Part of a small language model's weights.
Size: 9 layers, width 256, 4 heads of 64 (2 for keys and values), MLP 1024 tanh GELU, vocabulary 538.
Architecture: LayerNorm before each block, learned positions, tied embeddings.
Training: a variant of SOAP for these matrices, 254M tokens.
Each number is 128 + 32 x the weight over its row's rms, rounded and kept within 0 to 255. Layers, rows and columns count from 0. Numbers have three digits each. The size before them is the row's rms in percent of the matrix's.

# up: layer 4 MLP up, 1024x256, rms 0.131, rows 560-659, columns 0-63
# down: layer 4 MLP down (transposed), 1024x256, rms 0.127, rows 560-659, columns 0-63
up560 093:134178133129077096131192102130107151151092101107123083166197144120107134099120094103125147101171157178127181102080092111082105073146177060153153152078141120096066148167077164127138200134099114
down560 090:096173118151071152128108134128141127117097162096125079123140156102170141092143088155117147143148093108151093137100105126179134150152112114147102173160104187167150112156099127126111112108160088
up561 099:133162081135084183138092163132162137118120152125142180129126107090139108154090041097176180112170145079130108129137113130092143082042161156144147103148050092141141101123202156145131154165058118
down561 097:086034108125149124164146125147153115147137113153151122111145124058128170156059124179128100124116159184149107078097094104103123145150094120080065118183152181108132132145132145116154102130130121
up562 097:126132134126161156166147095190120097134131053101145129136152153176120113167132131136063161099159117074121158086074045114081129141176128097145115175115139143155127144095174114115165147138170122
down562 092:113163160120117052098125139094114108100072158164087117158097076111105123095173138140151065194159106070088139102113121121103125118131147118132105156176149114156143105126092147165158144139137132
up563 106:084107131172098152130137112135177125118122105157164065176061145165084140155117109159146055134137143139143149087154156131071107162115135165185139142127196102138117158152118198089103132127108131
down563 104:082144099106150101175099183178132183077118187109105144089177105119129152117145172142120149108150110101134171120138184135141102073123124132111112127123142168131125091092103145115108076094157174
up564 107:133069061113104113113104130151162157208108145150190076084141200103084163142108111123102158089125147103065160107121141090083115086101102086131164100103147150111146113139168133146149068150158134
down564 114:132108127131116120143115060165115085183111100155183121107152145121121126146179074107135154090156111098135130113076179130164137175093095133131144126148144127125133060113121110101107097171188106
up565 090:104120129098175158120139112149100125147114133105142187095131125156103136137116143123139046071152091156064088154131142193138075195137180174147102169137117130151114182102171164103123104145113136
down565 091:100111117113077153148116059100128140123103161174162161150111136142127179118182166117160158177111136051180178172121127151128129127148171116100181121060116118143135185141152144120122178169081155
up566 096:116143154141088145063083143131099150153163079170148117154145131107124117134154102165137123155143135142048133145149105159194143187116099082088139138117142144136102129129173090110143086144136190
down566 090:148125069111119148154082164117164120175120204110149125099151056085200106148106098071081130075121097130163160155141111109133128087110141149106124115100121136106171169127080183090167138109128070
up567 102:137068145102124055117099074141153115116112128088122116103179148098163118180126129153131098106100112130154126076140106113126127091100050101129144153158074157115118133128120173094152128156150106
down567 101:188183181115098103211162131110159147138118065099042087129096145087119107111089160132077115117188130132098130106135145109149218135095156147116155117136106092134129147123064144102134153125097128
up568 099:198123172162122168099116144083122140083115188125106142153170138123129103166121150086164148151096176092180132095133119125116132133137115101093091112111089120132132122144144153120137056100154128
down568 097:203159130124089115097089137133147129101186162099141067152170114083142128101161163102167142097107119098098188169125037166150106144086094127180135086140108102110125115145136140156118142113138124
up569 099:118127150133139170097095133153165098170091106093151129157129126106171155149120100074091135101146130139144169109055132085118189130138168081087139116095161115140171100135113134205125128201118127
down569 103:098122074070215152147130146109144130119136113122154154160082109095053111060150180122140091148123146110110126110199128110150181163100121161167111118131109126111087123068103131159077170096139118
up570 100:148169114111164131106132146160122174152082140087139129208188171152130143163088228149140104085149129150110123126092131123150128179136131112173117104122138140152081100057129113135136099137157138
down570 097:082147091107156097093069148116113123122112171172132126070136136130176187105190106157182077158090139139142192151106095151134100130172081152049182141125175064074178148160162159195123156082193099
up571 100:145177120179142155126137132131169115129099158177175126101097128135124104089127134113114117109123119145100105110126087091143141146106113097111173101160111186130133183165145153077122135103099072
down571 100:167101176169177072071096164115126076123084104135095230137091104158121100168130121136168094205120146143113130114107078160159092105120117114065045117108111130162092128137050118160079119144165148
up572 102:177174118128144135106089169125161158120072145095133126048144123135117083150116130158113135191107122112125102151130102114169141138116101128078172133108106111114133141104129152156130136130111134
down572 102:154127151108160064046076092117124169125167127075168127151137104134113120123100139180162172122139171132094072132086163077216090077108196086154064150157116160102181133156185150119145139107100059
up573 098:179131137157110178084095145166143094133155121110070103175088153137114150106109111130098113063146138123132177160123131110137168163105129125146079114183178169168111106148155087105084107120119161
down573 101:138064160177073104116141126196085101104147168110136126069100116082162150090108113151174158128115165105095119085158129044122133182155123131142098131124065141180152159096099103137113165161109082
up574 106:113047116108075145053130129160145085104136089131146077086153115092188097192122102140116141154101190118158165167109103118108131074105122089139166136083213131082126168151105101107139097168061136
down574 107:185140083102161205109117069133108098098092157188158141117115116163131107117083131150101097128090159087135106070166126133130097154148125132173171124158126135127081093178107068125105065144102107
up575 098:080073111134167118090113146084079083087169086180105171183123110168162164132102117155142168136136153112058127137154190173120118161124085088169201078128091172086152095143221143132105171106119130
down575 105:073080114111141111150137200112132156128131096117121121057145157107168096053077147115135104191150098105107133129120149151095138177137153112128154150177155033169113170144165139174176127091139161
up576 103:152129152117088116158117161122133103107128078118104157120106112117147109081154182129078182123117135136101139166173034135175082092135096166176147129164119115124126117133137153132112171129136129
down576 101:151092151064178064124105161164147161168110108132143104119060085141121130106095102131167116177098106122128138116120117116132110097142159169069140098171137222155113094107108094147125141068170109
up577 106:183142138067176115089106167127159124136093104199150163135178147165123109130107114135093076073091087136132100113150167120101136154177103140124144136112195097157169139151163109116167142146128142
down577 099:153128143123129122100172101124108113151099163127072182087142057115113172138126118095138096147130095123095156090123137086102160176192101067085132125175159111119167087116133095065163099110101181
up578 113:132075068088104207155167123155117160091124181159061093108169083106107175130144113081147151123105093163103157154066096130122147163116162143126103121146127102145082101173200156134148086187109137
down578 108:062100138127160173114148103102170155081053144129065144141075063097077114108129152139133218203120094117124144078116144136121150097137186107069080167152089139149097141114123142153119101134107119
up579 099:152166146104139117147124105189096106116122064152115137116119092127105076102158142098035198094131179091138157147137152143104119131070082104137147181141095093197148140117155109111122136125169141
down579 106:118119191114130087102168135108123143157145072128119137148158185158142115128116210116142108148153082168174167153113087114153085111177142096130123133060164192112156087147130095105182142122198135
up580 096:121136148171179106201159146128139127121192121218103158103046121121171159148159129115155102114187161117153137170158101107131133092126132125093165164032144076137169146173069086142124158112158128
down580 097:076156166126173179026054175077179096147139156114122142160099091120121139170146168156138103114100130166114122125144122171087111085168116138131140160158135094094127131121066147115081059096168052
up581 097:158130159112163146102083123158105104159166117106068121174188092121123208100145186075154154144097135130078140153168167091158116149099124193161152135131067114179165100131107147106185212154157157
down581 104:096096121144142070043114073149124113097151125189153134174135153170104116168172159047096132155082149105089148125093187155154083098106140095122087137110151112138136185126166130147120131116102160
up582 103:123133095078141151183127111115104171104184093166137138129142125111071118156084095115099134118136137127111087103048051159119148142123131170156172140121162111126169118152147141096169097142165115
down582 106:136175130149109068123116109130155146144128078106147154114106120113125197137148077108130122176142105132142136115179142156138216196147055122182129140097133075145090148165161129159114129164116151
up583 098:117194180148124108127142160127134126143166134096100108095101123071124081034104070163108164129100121158141105154102099071094157119140130184081104124163136082061100097153133080115097050068120164
down583 099:238094081149170140163170129155112102133090122106124148139137099163166155161136199107104095178145110120174160068140118132169117100120111146176099142091156175146163155139098125158213214142078118
up584 095:168114109156180119167113184139107119133176133104111179155130122114138104147134093150060148157154110101155178148114159130117115174133139152114099109140149150160154150097159104164133193153090122
down584 096:177115099149144175150117099145169143160123066110156111117120169125099135107109122083163082109143089122086163133133160095153120137069162173090187099095171063150139113167134099102121136086154129
up585 091:103087142097172085116077115123141096120099142115115151041058185142100132098135114177115131155089106115142073134133151150129137201106067145139199113139104112118181176082214196125117067120151153
down585 096:146134101085108215130158120116076126131099148131092104129088112178172165165107150101101092133100097147113150117129140116122163151179204137138089146096109090103108085159066159169157193118151151
up586 097:178094164120113110132126157146105142120114138135191161180117154119159100107142114104120153069143139120190135055139107176158157086139097128156085169128181112100107164075116121090117081122102109
down586 102:160164127111186089118199120148118078152141190143087155104142099142102136166128132099142086105061122110154108118167201064100125126088158135146161088139120119145194100090097206159129181163133149
up587 097:119073150129130140116144153151133155086132157137111065096117082133167154099089100094101074165119092110218148083092126113100155130140112170161078103163180150110128166120139134131140119103118167
down587 098:064110130047138128145159081137154119135135077091144082121130085131107124142098171195108154098130173218169127156192132103137153129097151088119127172128137158144208162190119121153093109143117141
up588 099:118174117110142114151144142137160112108138169110150087169111146106152146136098147173147123118173099138131171139157071162158062143146160136179112155132126102045163149160156141125111154097140159
down588 101:117150115126060139134126122092148161107093143115156090089096149183161103175088161123163191189134115130102168095125093138108179146148150138095157153139124138098171104076091152136134107111106118
up589 094:152128103149177129119166144124161092134167079134133160101130141141116128159115156164166097090172100118215070131102135139138046103177175141126096129086185160139143055153132116228087089055069184
down589 093:127145107132146116127107077110209116119161137147116172121115069134120102093138160087129121165148096125111111152172173163128166163094114118111173135151149080135147093078150142092104164106070099
up590 096:108091073123132206133131124177150118158105119126085136081124123089123166122070101099131097109150132158092167083095075185138123124128083093115163133106118154153185149142152173162133129106083121
down590 093:130070066090139143110173093086140098119111099123155116092158141193094066031151112194125083131122121123175168153116141083081127114152131080173137078161168116139141099108108180151105103136228114
up591 092:145105179125204170116082141110157074084127169101109087129119140113093135153147139143115117087183117120199118137138068128095106122104137114170100105085101167166126108208179095078105097129150147
down591 095:125091113112103158090120150065123128069141105096118136119127127123120154117123181169084146113126104121168128158163109165178155115133118119062074113118125205216148085128180148049155175100130151
up592 103:109159138137143103110132108096162149189127114095172097133121111077122138143179076172113147083066195072041153152143122159140117096164179111172113091125106113066096170121132153090128063078122146
down592 104:132076110108128115136160215101123106151138166062106056172153119135134082181133155108089082173103135125105083175093097166185143149097121129117140100132086111181126121102116181130138144143161126
up593 097:154143177091141174127164156186135154087151102164137113189133114079050172154077103122067107125152135143136137148079171154134205156177150100088142081128117141150141136177097140095115134125131123
down593 101:132107170140129130160175123146102146152120178074117102113125142182124185095105097164128122068185122124118149108107161088135113179145114186180112097129052171200099118140134171137076127115067134
up594 089:108156112057164084119084108158168150086114112092175145124104164102148086094100097080090111096111105165186084107115134143152110135099093100116105150117193125132087108126151170111151049116168125
down594 095:107093100161116102142107119092102114130155114120107138114134160169146141178117105097127149151115096200125084090169166133142116120131194135129115122184129121104135052150133197113090104104177132
up595 105:147121141116130104170071143195138124117193124128137190120116093119125172121114113114147108108094109097187122084069145090160119073192072130120089137113160143121104183140139179158119106105139164
down595 099:087172135097098110104095131178106194093065131073177169152116164097136114111116123134147172175116114145167114094129147105151126166108085139110093083132134192162116145129078144170093085114116122
up596 101:123163081117161124160203156097100196149149100131125146116155156169136145155184171096099128081151106129129182063119135076142157131110123073134137170065107131133092159094114165071158137161108119
down596 108:100172153102138095117149211109108100153099115098125181090128159157074114161181223196089129111195104142068157122212074083088147139131070115122139145136127142115136079144172113179111091134042076
up597 097:151081183143168147180059112110111093092149104135164085077067208115165136089115172142135073069162126145145167148165150123168174085097138106042102121118142160084159142128108160124149132131148110
down597 083:132146154122156107121130146116105159134119072057074080144111080165172133116158157144141165150093100117103137112080044123077110121080142143129140102114222118066079192131100194201150094102082044
up598 109:078088099144158128091160158159191114150127091171147110104125082120115151126109033106136129104145118165150098170164086186122070116129134159109162087205049101133108132104160140126124073101136155
down598 106:138140105173150104140200131128051168100173146207151143162137129131105125126089081069135127157110127140153100118159083141170076143124117165165116124137097167133176129115049093192115116138092140
up599 092:116160157060145114171119111101174124096157125054139137184133131155128173082115145105165118164152157137118167033104100124147094123096154110097119152110096085117176166084156149114141158168097092
down599 090:134031106233144088113133135090164087156122158152111127130114111135140130148125069190138150098129131098150086153136090103148154098132134150138097119149130158148105122107164151140081146050120070
up600 092:173108127144168167105123113139120104156117137089135137079145066089124145158151124080173161117160102088138060083088093149186148145124168157160126190101131088115122128113214163197133143129137134
down600 093:041112154181136161084147137132190192120129082150159201078089113092156144167162084198112153166157109161103163125158096148116151132115122163151156128086160112118146079085139163128093145094093105
up601 094:167144117141118111090075150156086135115099114091112126121143142126132133107069108175101166104127165110116124140090160107096169163165163125115091122144151122147157156139154101126109114153036107
down601 097:079162088145136164079116103124189115096118103143101094137080144165085157165139052164124102168128101122180084097138100065117120121120124117120139123112155125139088116158154150168180111109176121
up602 097:149129109128162123128157166072152097109128161143103088130133161142125152204107117165127174111179136100113128186109135175126151133202067141100172121115131146139155138128122181084116175161110167
down602 095:102091060140093168144147141157159075135120098136107114078145151137117124054136153139153137145150166134121188138095117156174103119106122059160084124091104092143129116105090130193180115115164088
up603 097:185126157072187155092164105134121112138112141131099157182131154074149132099100149114138103074164099139086087121130092138049142089109142111089134094078169084157128094161048104032141126119144152
down603 100:129081052145104206112101126178095168089133189120154111170167131142132114117161101090123076145110173177125178086131152122093165135115113163171083196109114138141084132124116158187092109123134105
up604 105:144129138075141144118136155123119121145131156151099097143157074140086114153098129093113126091134198112105114119137173131130126060085183131140101090157116105137137134143145174106113163147144132
down604 105:167151121122118144169122172130120150134191159130129123084107142099154146081140086166125141164130129124107141183140169211116122108133125122200180134137102161145095111112098148049131148097136127
up605 095:204140148087120171146143181098170168147119144127133140153115129143097109130122131145162132126213196123106169095149117049057149136093120159123125065118106139173098136128118144133109113142127146
down605 098:106158183101132155093097159092199082060136104072107122119119086090157154097132178150123104086147205141181151126133086106130138094121146105096146143087142094177152150069120158153116127095108095
up606 099:116183089091114139147086113115132095092123075133085131068171104113147127180127140163103126124129161067131080061133165114133148147137119151095145137131112114134120107138128104027171059126177138
down606 097:078090101104088105114089148157108156168114173117123197144163115125151120121113158150180092123124170199106144168079100151104154153134131120168127062161131220097079092092143146131134173132125155
up607 099:164079182153139160085080138160146113097136147096136156135103069138106124176136174139180066079156134149210135129104132088165075149141138123157108092120077149139118118096118165119141147110158171
down607 101:149089146138089111100082188106142061156112163117123069163131106158137141089120164150153117128133141094160199142144112122187109131064129105113098108136191171138138137160086126163164104114097048
up608 103:180094106121094096123174176130134118114111103166097214139096124160069128214148147122128137088133110119172143089086152202159124082149075121105154086131147143139144202075140170118127085161129112
down608 096:140113146132132108172153065153088086145116145103160141203059187082134142068137097144141127128118173126103120096144128103080084179109169151095138158176152135139143138118167126130096112077102142
up609 097:145181123136167119087092117135161111108116152157104142081094175132120107062157102184056091072167105177121155105097114153162137120151113124145086096070077132150138128150180143135109158179126179
down609 094:101103105106121076099147189166086165126132145069151100140112069186145145105095092167131135109075116143121112134183096172130159128150096125139118121123162133132141138116136085122171173132092115
up610 095:186109071122086106106141176138125127130157120150146150121109105152048156135143110106166113104096054136102129103137116074082159132144127101125181194090134096142060178132125118177117098153131163
down610 092:132094161089174125136086123126073128102135115089145117175114103151113171124130121203123150108080194133134049147103104216187126102156126131162098117165188173181136031123112090169147127126101164
up611 099:117122109169107137115112093141145027094162165092107163106116092123201080111111120136081116170154127197192136126092097079106119173158081143118163150125066126162155134126142102186117067161097151
down611 103:120170142163112113106149141140130119105134107103229149102102145141101091177125139112170114159079148145185139136145139127123123118100134117133176091114104111144157138182110100113066193161132123
up612 100:132107142153141197140128126062133115124145134075121166123154155133119177069139143138098084099108147111092165167144195102063091066132167113137157154163148072142118128225190159160170141124110081
down612 099:115116178121112104138158142110121128102103152114127136148103093154096103131079098132131119131186155185095079083109170097138106157117162091110074176169095169120088122144083110165083091136124065
up613 102:115200116115104172085099153151173140131069122113121124086167182137136158148133136093089122083144190116143133105179146137100137106168111164167171138103123171169093116148098077146166175160120172
down613 095:090177128144112105183208097135072156113162092188117157133144054139130152125091166140155156138098128119047133103126081108170125120118141080084156133147101118117090132093130157152129180091185074
up614 097:136123165116129103148131109120111129131167136121113172104139062122188135073128093148192065074125177192142118134141071144119159102171089142149174162155054172119098156145113118110156154102079137
down614 104:137093108098103159126085170151105082108075158152133153098100157110150139105160132096112160140097081191140168151115151121162111155120137102098185151136121064094194097089188139084118140156161046
up615 107:158206114123114140145093078107100149185124113049081121067133099159123129120189144176134131152103139151113118148160160134091202160176118133162105135119154141133045155120147116086137106093093180
down615 112:107217124126098098185127155130099097136146110111114147131125129153110157154152114081105133137134158167137129122224139096161159050119109143097109106092209109111118111092123179143118129111152089
up616 095:142073080139106158139169142158069134110146137190052164168116184101082080118103077134084080146153141091127171147160150141189112130122138101162136121136124126148179140091042102161110105160101196
down616 090:129168112155124099112110164133141145120088154162203141138085088110148112155130182081144126150110142138120138097128095070108122112131130175091170123156127048156120150166119166098161193134166099
up617 095:142127088047164073145148066192178125110100092127114160116188189101161088121108175098144127155138152146101103118107108118123142173105120151087144137097170116111079154127134215090158139161131112
down617 096:137058162140168137084126096095116090107211108126115108183160148121114127118146148098142154104131108182131117153081188116107072105100182076085172081149085156168173092108131110155089117083159128
up618 105:049119101110129098123082142140143166132093108127086136152099069116129163094165088117131152122173105136097125076147130123126139139163154132136155113096118111146084151117164153150109147124190130
down618 098:146129100139190136119145162100121144127154158078144114131124145146091097109098156126156190136137160069088138119158064123162115160138111039130123153087111090114120115131098090085099117148095059
up619 091:156066077103157113179157111103075136108156180119114150119126060147157154145159148089144149066109101100161163049099088146100099078123124142144158138099110155037136100052151140101085110078097145
down619 097:189141087159156069127082116155043164107087180064122117128165110088129083076100143129158107140102137095084124062163089109067176111138109114134125142095150124114117137089170086148114155074118147
up620 100:175082104087131122125109137154112163164172079104137115108120102177155170133042038128122124172085180107147149122146130097195129134110092130161106083070195112116125125119163174126167105106119159
down620 099:087149131167137130154134104135107119137118154147085091139082185133105072148142182093122171117189100188147118122114167125165134152205129127158154124170071145182109102117079107087183183187046056
up621 100:161065143139079106147149125137143126169175098126077143107087080125167175096157103123216071118124142114127090143120126123150067053162088046146115112168110172131120124141071148108159144119108097
down621 098:074143169148120099074109132132065129159189178090087116141112149116080117090102144142119102116108090102075096123126128083181133132170174162199142143108146183165124112118098130110129141060145168
up622 094:153139157115071158188156104133143108116100092154134162134095111115163130082120168127141105080170112082088135112136071154103107079159060109116086089132132075104177091097146138088121109100098115
down622 094:037120104186082156115172141102151168146124113095116140132115058149070124141115140115089139178081128119136130187138101135116138150086154120168138121155115125154131169105161110110098130094138139
up623 096:118122109120099139127130091170109140131087058115113143165192157166163176096111183174137192122108169109165098126156120149112056184094124109159128127125163146140106075121143156198204128165099102
down623 095:091121117088108087161170146104132101122170102144095099161213131136189124090147114199128160172166197092124129188138147167143108102152095124101117135130100148122102114151138144179151182113156089
up624 099:110141127146121110132131096122153169098147079149154155149119085154099087154172136131107098123092163126063120066120110121154088160115076186139092090172124116164060089154130154108127119075147164
down624 097:099157145106137135090114158131100168109130148072122116140186112117130188118147134138116155084099142178138125093141095098104129158161150102121134118076143159109194167127081059148046122169168107
up625 097:057096083119144169138107149150083147114103110111130140194186087068150164145137102171094091121140204166141114135124178139156148140157118122089110112164103125090138133095149150151117118172126117
down625 101:123139134164197124225137124084146092172115113103054076074098111119155128131188165086173156123080112143143161112082159126115138120087131193083187192122169122123124134120152111100149121092130083
up626 104:180157094132137107116157126127128085059128146113162119153133072168134065131095083109161115131095081068125135196129055091132059150136096080131112054183135118154113144108139156152142102163159103
down626 107:082157139103122149159150139144108154107089185116109133143155135163157124123098104092123178119094106055114145118110195088134138133159136124119147146088169139153161112100134103123123086142111151
up627 097:115122109081095102127150126105072056190081099136092113150065144136176074125108094158151079158134116109199108193137087123090092124025145097190104080114129086116138121102133141148104060147184127
down627 095:092097126127121100084129108152126109085141139181160184134101104110099146120087154162117114172153135151152154197127026133116145121107158161145094090156104104111179106051072079134136093176152142
up628 106:159105105185071168128103120137103097107134145138073119180120129173113071135072057125115095121108183103150192118097127172200191105080145166167153132122114183115136129180138132162184078115062064
down628 095:092115046078163116156131162106082093117089075120130086105107091116164190106181183121126119135107134088098100116124064162125153165100122182103174175152137128175199165139123074147121131135161094
up629 098:147070106166202064160145139087082120057209090117129148113138104086137109113185124098164072132112143124135083167169139162131150103139148149141113095143089110157115137145145152173147095118166114
down629 112:121128118116102138100117130184124098142120149126118175131121094200107112085116177082085127121125132074114116174109136085173114152084167053147121202126095154086194125136112134092119100115131176
up630 097:139122113134177098115154104101135097157150097176147135130130071149118129141145095135118083141167142153149113082095168115161105159101103158137097176168170160058101138123103084147176107155128149
down630 097:175124197147149188127103125123128129196118110182173154104048168132086084160125103195116100154162069184143156069140104119146130143150142161074110117121185076172104103143164105095124125124134098
up631 092:027131091119108144127166147155110141167104133084105100126135144087165089124139154132093068115207147099159104102128149113092195092090115131219181098138135143087096104142211119128093158140095122
down631 100:122096147166083103130145125149187231107113159156186122168132087145124117112085158149132142126127155148175079186101173099109109105146105125098132120143083119103145124086151137110157140181135111
up632 097:120147068135130156150154148135160061102160165142142115163181096138142143081116141141135082142150189129154084123124082110137111118138131157153184158171171114144124098119099113127107110134140173
down632 105:183152153176140131156118079098104145124149115148096206139122162111142158116144137141141157146125110090149070114105184156128166122093107139109128090155104105140098170174175130172118147098091073
up633 099:121143133143108128111090068139134178156163091131120105144155103121097153118080134076131206171085133154126149120071133154188061119129162080132125122091101079146136197095164165171167129114165103
down633 095:144161187121102097120125153133028134123094098142167108135144076156100131099176129090122153088125088114094117114128112096150119110098124190175125106173146170100150197095114194165146155142143108
up634 102:180124137131137121110149168092194155126109064088150120149171137128144143125158155137130146100152130169128110116179146174181130140095164100154142152121125119135115112079068113213094196064078151
down634 097:097128149220149146153120141093125141124131131161133129188158146097067105144141148169100117199146097143147173123165166147209137121168075157151106119098177128113144187163142144185155053128104164
up635 103:180126164102080138169118121160130177147159122189146100154152143117092103126071109148124130101116146143107113146120126117144139108053089176144149047163092132080091137116159125135125144151124100
down635 106:122154135119155125165115172116159147136128113159139087126171134111151163084147099090169161232141158113079076168138182116163126152065138169106102179126122132109154070092144109128096133146154118
up636 092:149066049059147144131099139150117132113140146166154143136132150136164088134078115160164098207171051191131164106168129072080076148089104108147099155070124061152101153119153112137145131130150146
down636 094:116089079149139099116119166158140116139134121202134149163194180082063155119130125126124145154094158123111145094145114124115146130112116112205160156117072091114130185117114102129092111101087120
up637 095:120143170151160096075140115139152128128137103097150103118158136112240194131164142155187083118140115107062147084161110038148091124165100109144087112120113155108091184100129108099151129124131118
down637 099:122081208089132129111184150087183103121110128145086179168097097108147116098125213161125155168147076105156155162140122172176151100173174152157084155130119080133187127176135104125136126171163113
up638 094:169128139114150121102142148147109121098095078116116143123135141102163158095101075087093155135161074123124160208091099133129067084152125141153066141078105135139089118068125098158104130176084167
down638 096:064163084122120078126133142114051125088112083143159083086151100133079151124134183099133103121163099109170138123090145142130118126144133136111170133124152120150147148127082082064093146165144158
up639 095:103089140145143187065130140124174141168074151063098090101087134117125095074127152149141192132161110115055082161077112144147088056148167100157185165136182064147138153078125138114142088080156129
down639 099:141120116118159116149127142175174180153159116123119122136089134073133112091177134136110122171148199114132110112113108142179142149087159166194140125070118153154103116117188130094147142086089138
up640 095:172126144075096145177126143017195172094133163112104172151151136115104114106131069062153119159094126097184139104130118133088111096160055143147180119133122146196121131108137164127152142115131098
down640 097:077086143090098164128142136163074121134118105183170143155117151138146068080158140140139080114158115156135178147142166106165154104185125176124113141171099077128110160123083106170098115109138136
up641 101:156086111126114108146112124159142064133112072097188114107117099126173155050169163169109200098165154141146139136108137195146146116117178109159189126100107107091134117171166144096215111078094102
down641 107:105063122088092160104126118097109144170132143160143088118118085094127115103115097159128069175185124115109063145126097119165121195120153148146140135106177127192147138148122120116098083107107086
up642 107:136118097094153115118082152108126080147116148193123147150157122107118130121107137061056131034108130120106086128109102113157121133101169127141111083166116145173087154107119198141101125106079127
down642 100:108137111079154118106197179130113142132156094159153132130129147137133161163118189087112141119172104098118145150126123128100168127073124170108131150076131180144169131127177090139115122136175127
up643 107:175095181077119123166112058120131107081134155164138065068184122112146125106119108129105111084110139141142106109109188149110119105146121159126058166141113037128125103133141138153130123166172119
down643 105:131061075073094060128099075159131085157088138126131157114086200101106116163179167111086158180109101128198157158082141078085146093122095127118152153179180130155103186101190089118129082086100105
up644 095:111125137143120104136141196154135175128134134106133194113099118086144148147114155151137146092170126117118089145142120180134131171089150173164131090167052075149188155147103079202172170130121086
down644 099:181100166091086136135130153141149125140162157109121141149119150115184150155102158154108131104117121191109138127135209131133156063120095161206123142135113113150171030095193085095123126112114132
up645 102:099140068157122158111068109127178109137101085189112133137173203104166141128099154148135115150095075119155178160112133138059109072175091085121151081123108104127192109114116110137127158072129089
down645 105:142125121143163135104198175154086151059188118110151195133180169148106127135169129192130155166119168134130101132122119175148125159152162106084099133126136163149162126123112115123094110133103117
up646 097:102115059122083175130157054073097117126158180099101101091126136129145114084162152087096094140132097128111118125139114143103046174109136116218163135157168090123166175146157175103126132096104100
down646 099:117089183168176155071164077118157147161083099094161118120112139127112149166080121100141083140142202162142207126141101132128156093150123108177116131139138078117103120120147138147073096098131097
up647 104:137111155157130163088104074094130110056146122122186112149071131114109104149085099105181126138139117063138109151103134106120106207145157128124124113153090116130170139066158147136102123114196155
down647 109:180117118141083108060120140098119134173137133032108175132119078083114190166176113165117170119161114092160159120125139112166149224114089101085121186066089098144124096140119134135108116121124150
up648 091:173104159112133170145118162166098112085139085200121034156132100133126189142128126132127110123081147128162097099070109151202090110105095144148082141127070091148115119087121107104130164179131087
down648 093:100076071122150035089125090141144143112156140117099169094177095150151121135130107129134115162138122140184164093106123135125129129166145124128170109110117122101178058150075127129191075141113105
up649 100:156180074103123217118103169114124114141115147158138158136137081205099129093147117108119173153137120110135182145104112121138180138200107116100089099092145124189088131098147100049095127153146164
down649 100:112135158147118169195167164071056126106150112208149152113145126080127153097130153146134159122119136087097089150113078115090094212091114105051145154127153102156101193100210102152146158155161099
up650 100:170135091123163107137131116095146093087124128137102151108099115184207173152107134142128152113133131086124050172170075133168149149101102163157126163135112087093137112113139141133110083170148153
down650 106:153150108198152158112194201175123109071171062102116121097113169151106151093146111120070156118167138119146107138070145141056110126114113183164176129110116116169113113118128178063128166105105113
up651 111:191216057103104071199085163156203103158084136093102122164122130034174197166143132141112170097107150110145137109119140106162104108086089101132123127123158112161091135114119188115089121085088141
down651 108:123114147141148106168125097109189123102128116113106128152115142098099160119117115202091143151140148108123169116069217147173110167129125133128155163094134092059120160110106132134097144125107096
up652 113:102125102107068111090184127148161102180170099134169130128146125188113128142148118148109131066105135112109109135102119121162116156116061109092140099121116105118119146101117130180132105181121158
down652 130:113163145135086137174135153156175137159183092101108104102169133145141168123171118133165143059139125090098141144130147101142127181221109106095188111106153074102156166085155091136145152183178139
up653 104:162122123124116152130132099113132085113096120173150151134064093115088164130199150176100081153141105109079154122099082074121113151156144124118073130144092093180095127100110106196113135069153108
down653 100:147146160123111133087124159130098069140094158091176099157107078104146076092188124106142110138183095147158160121171114166120111113157107109010167118188134133127157163143156110136141164081168141
up654 092:103181176100154141150129157151109118183177108079073150181091087128121160131141118127090080110219102145140168128096074108091146183074154129122130125089185085137113191125158178102108127121134148
down654 090:080113168208101138112080134148095088131112133150144114136147131154097107078090124135176130113138109088183112126168152151154107105095191179118113102135053166126102047138131093125141146161145213
up655 099:129105165132146092073115158153153122189153109093124120144071129140126128114128106116119137095114137109109147117114088086129180088118147153090169161170129094113160162125110128135122033104139150
down655 106:141190125175102143093113127094190112210101086177130125123078142147141165099102134144094124146084123141149130176146115149126116127064126122158143188100113147148109148160134112141157148182137162
up656 100:133102159078196129097119168103130117099206110128153087136109165170084147158156151092088152105129091096154100142120130145081110127110149105111166194136146031112127127152180111097109141175128138
down656 108:123060127147166066095133139107076170160183189120082140125112103168087124202099159154134089132115132176099140098144149115180179157156096098111068089121111119157081147118162146130166082125150119
up657 092:115084098134143155215125109145125099095033120119187144103161149193117137143105198113175159187107099166134077131183125140124123081084119160126090128079077099137086131174172071068150129083121153
down657 093:165126171142142151147178113119098157081103127086058133175149118167131116122150112141131104102115156116156089096192131108207124134149159098128150143196093077101130128198135126101094138192116100
up658 099:134082156162099146131178107103152128117088101142139127119116135123143128152162186124097147158111144111152151129057124132172167118039153133102133155101131119102126111144145160166142159161096169
down658 096:157111155120105114153059142126084082150197111144129135159114149099069146134125084094173152154130131113125141111181064125120121165114129148127146105130152129163119114139142115184130132134151138
up659 094:132121168120170120126122170140140132113105146110150133146158126152092144085131081135080140130131155087165123120178124129096174079067090175157100114114089173072113142123173131098137122129161088
down659 097:210171087169168105103156144078143165107079149119102158137125093111167142172147141078129113121076090129154119171196123142115065122134171160078188133174183112111168126162126144149131114195098118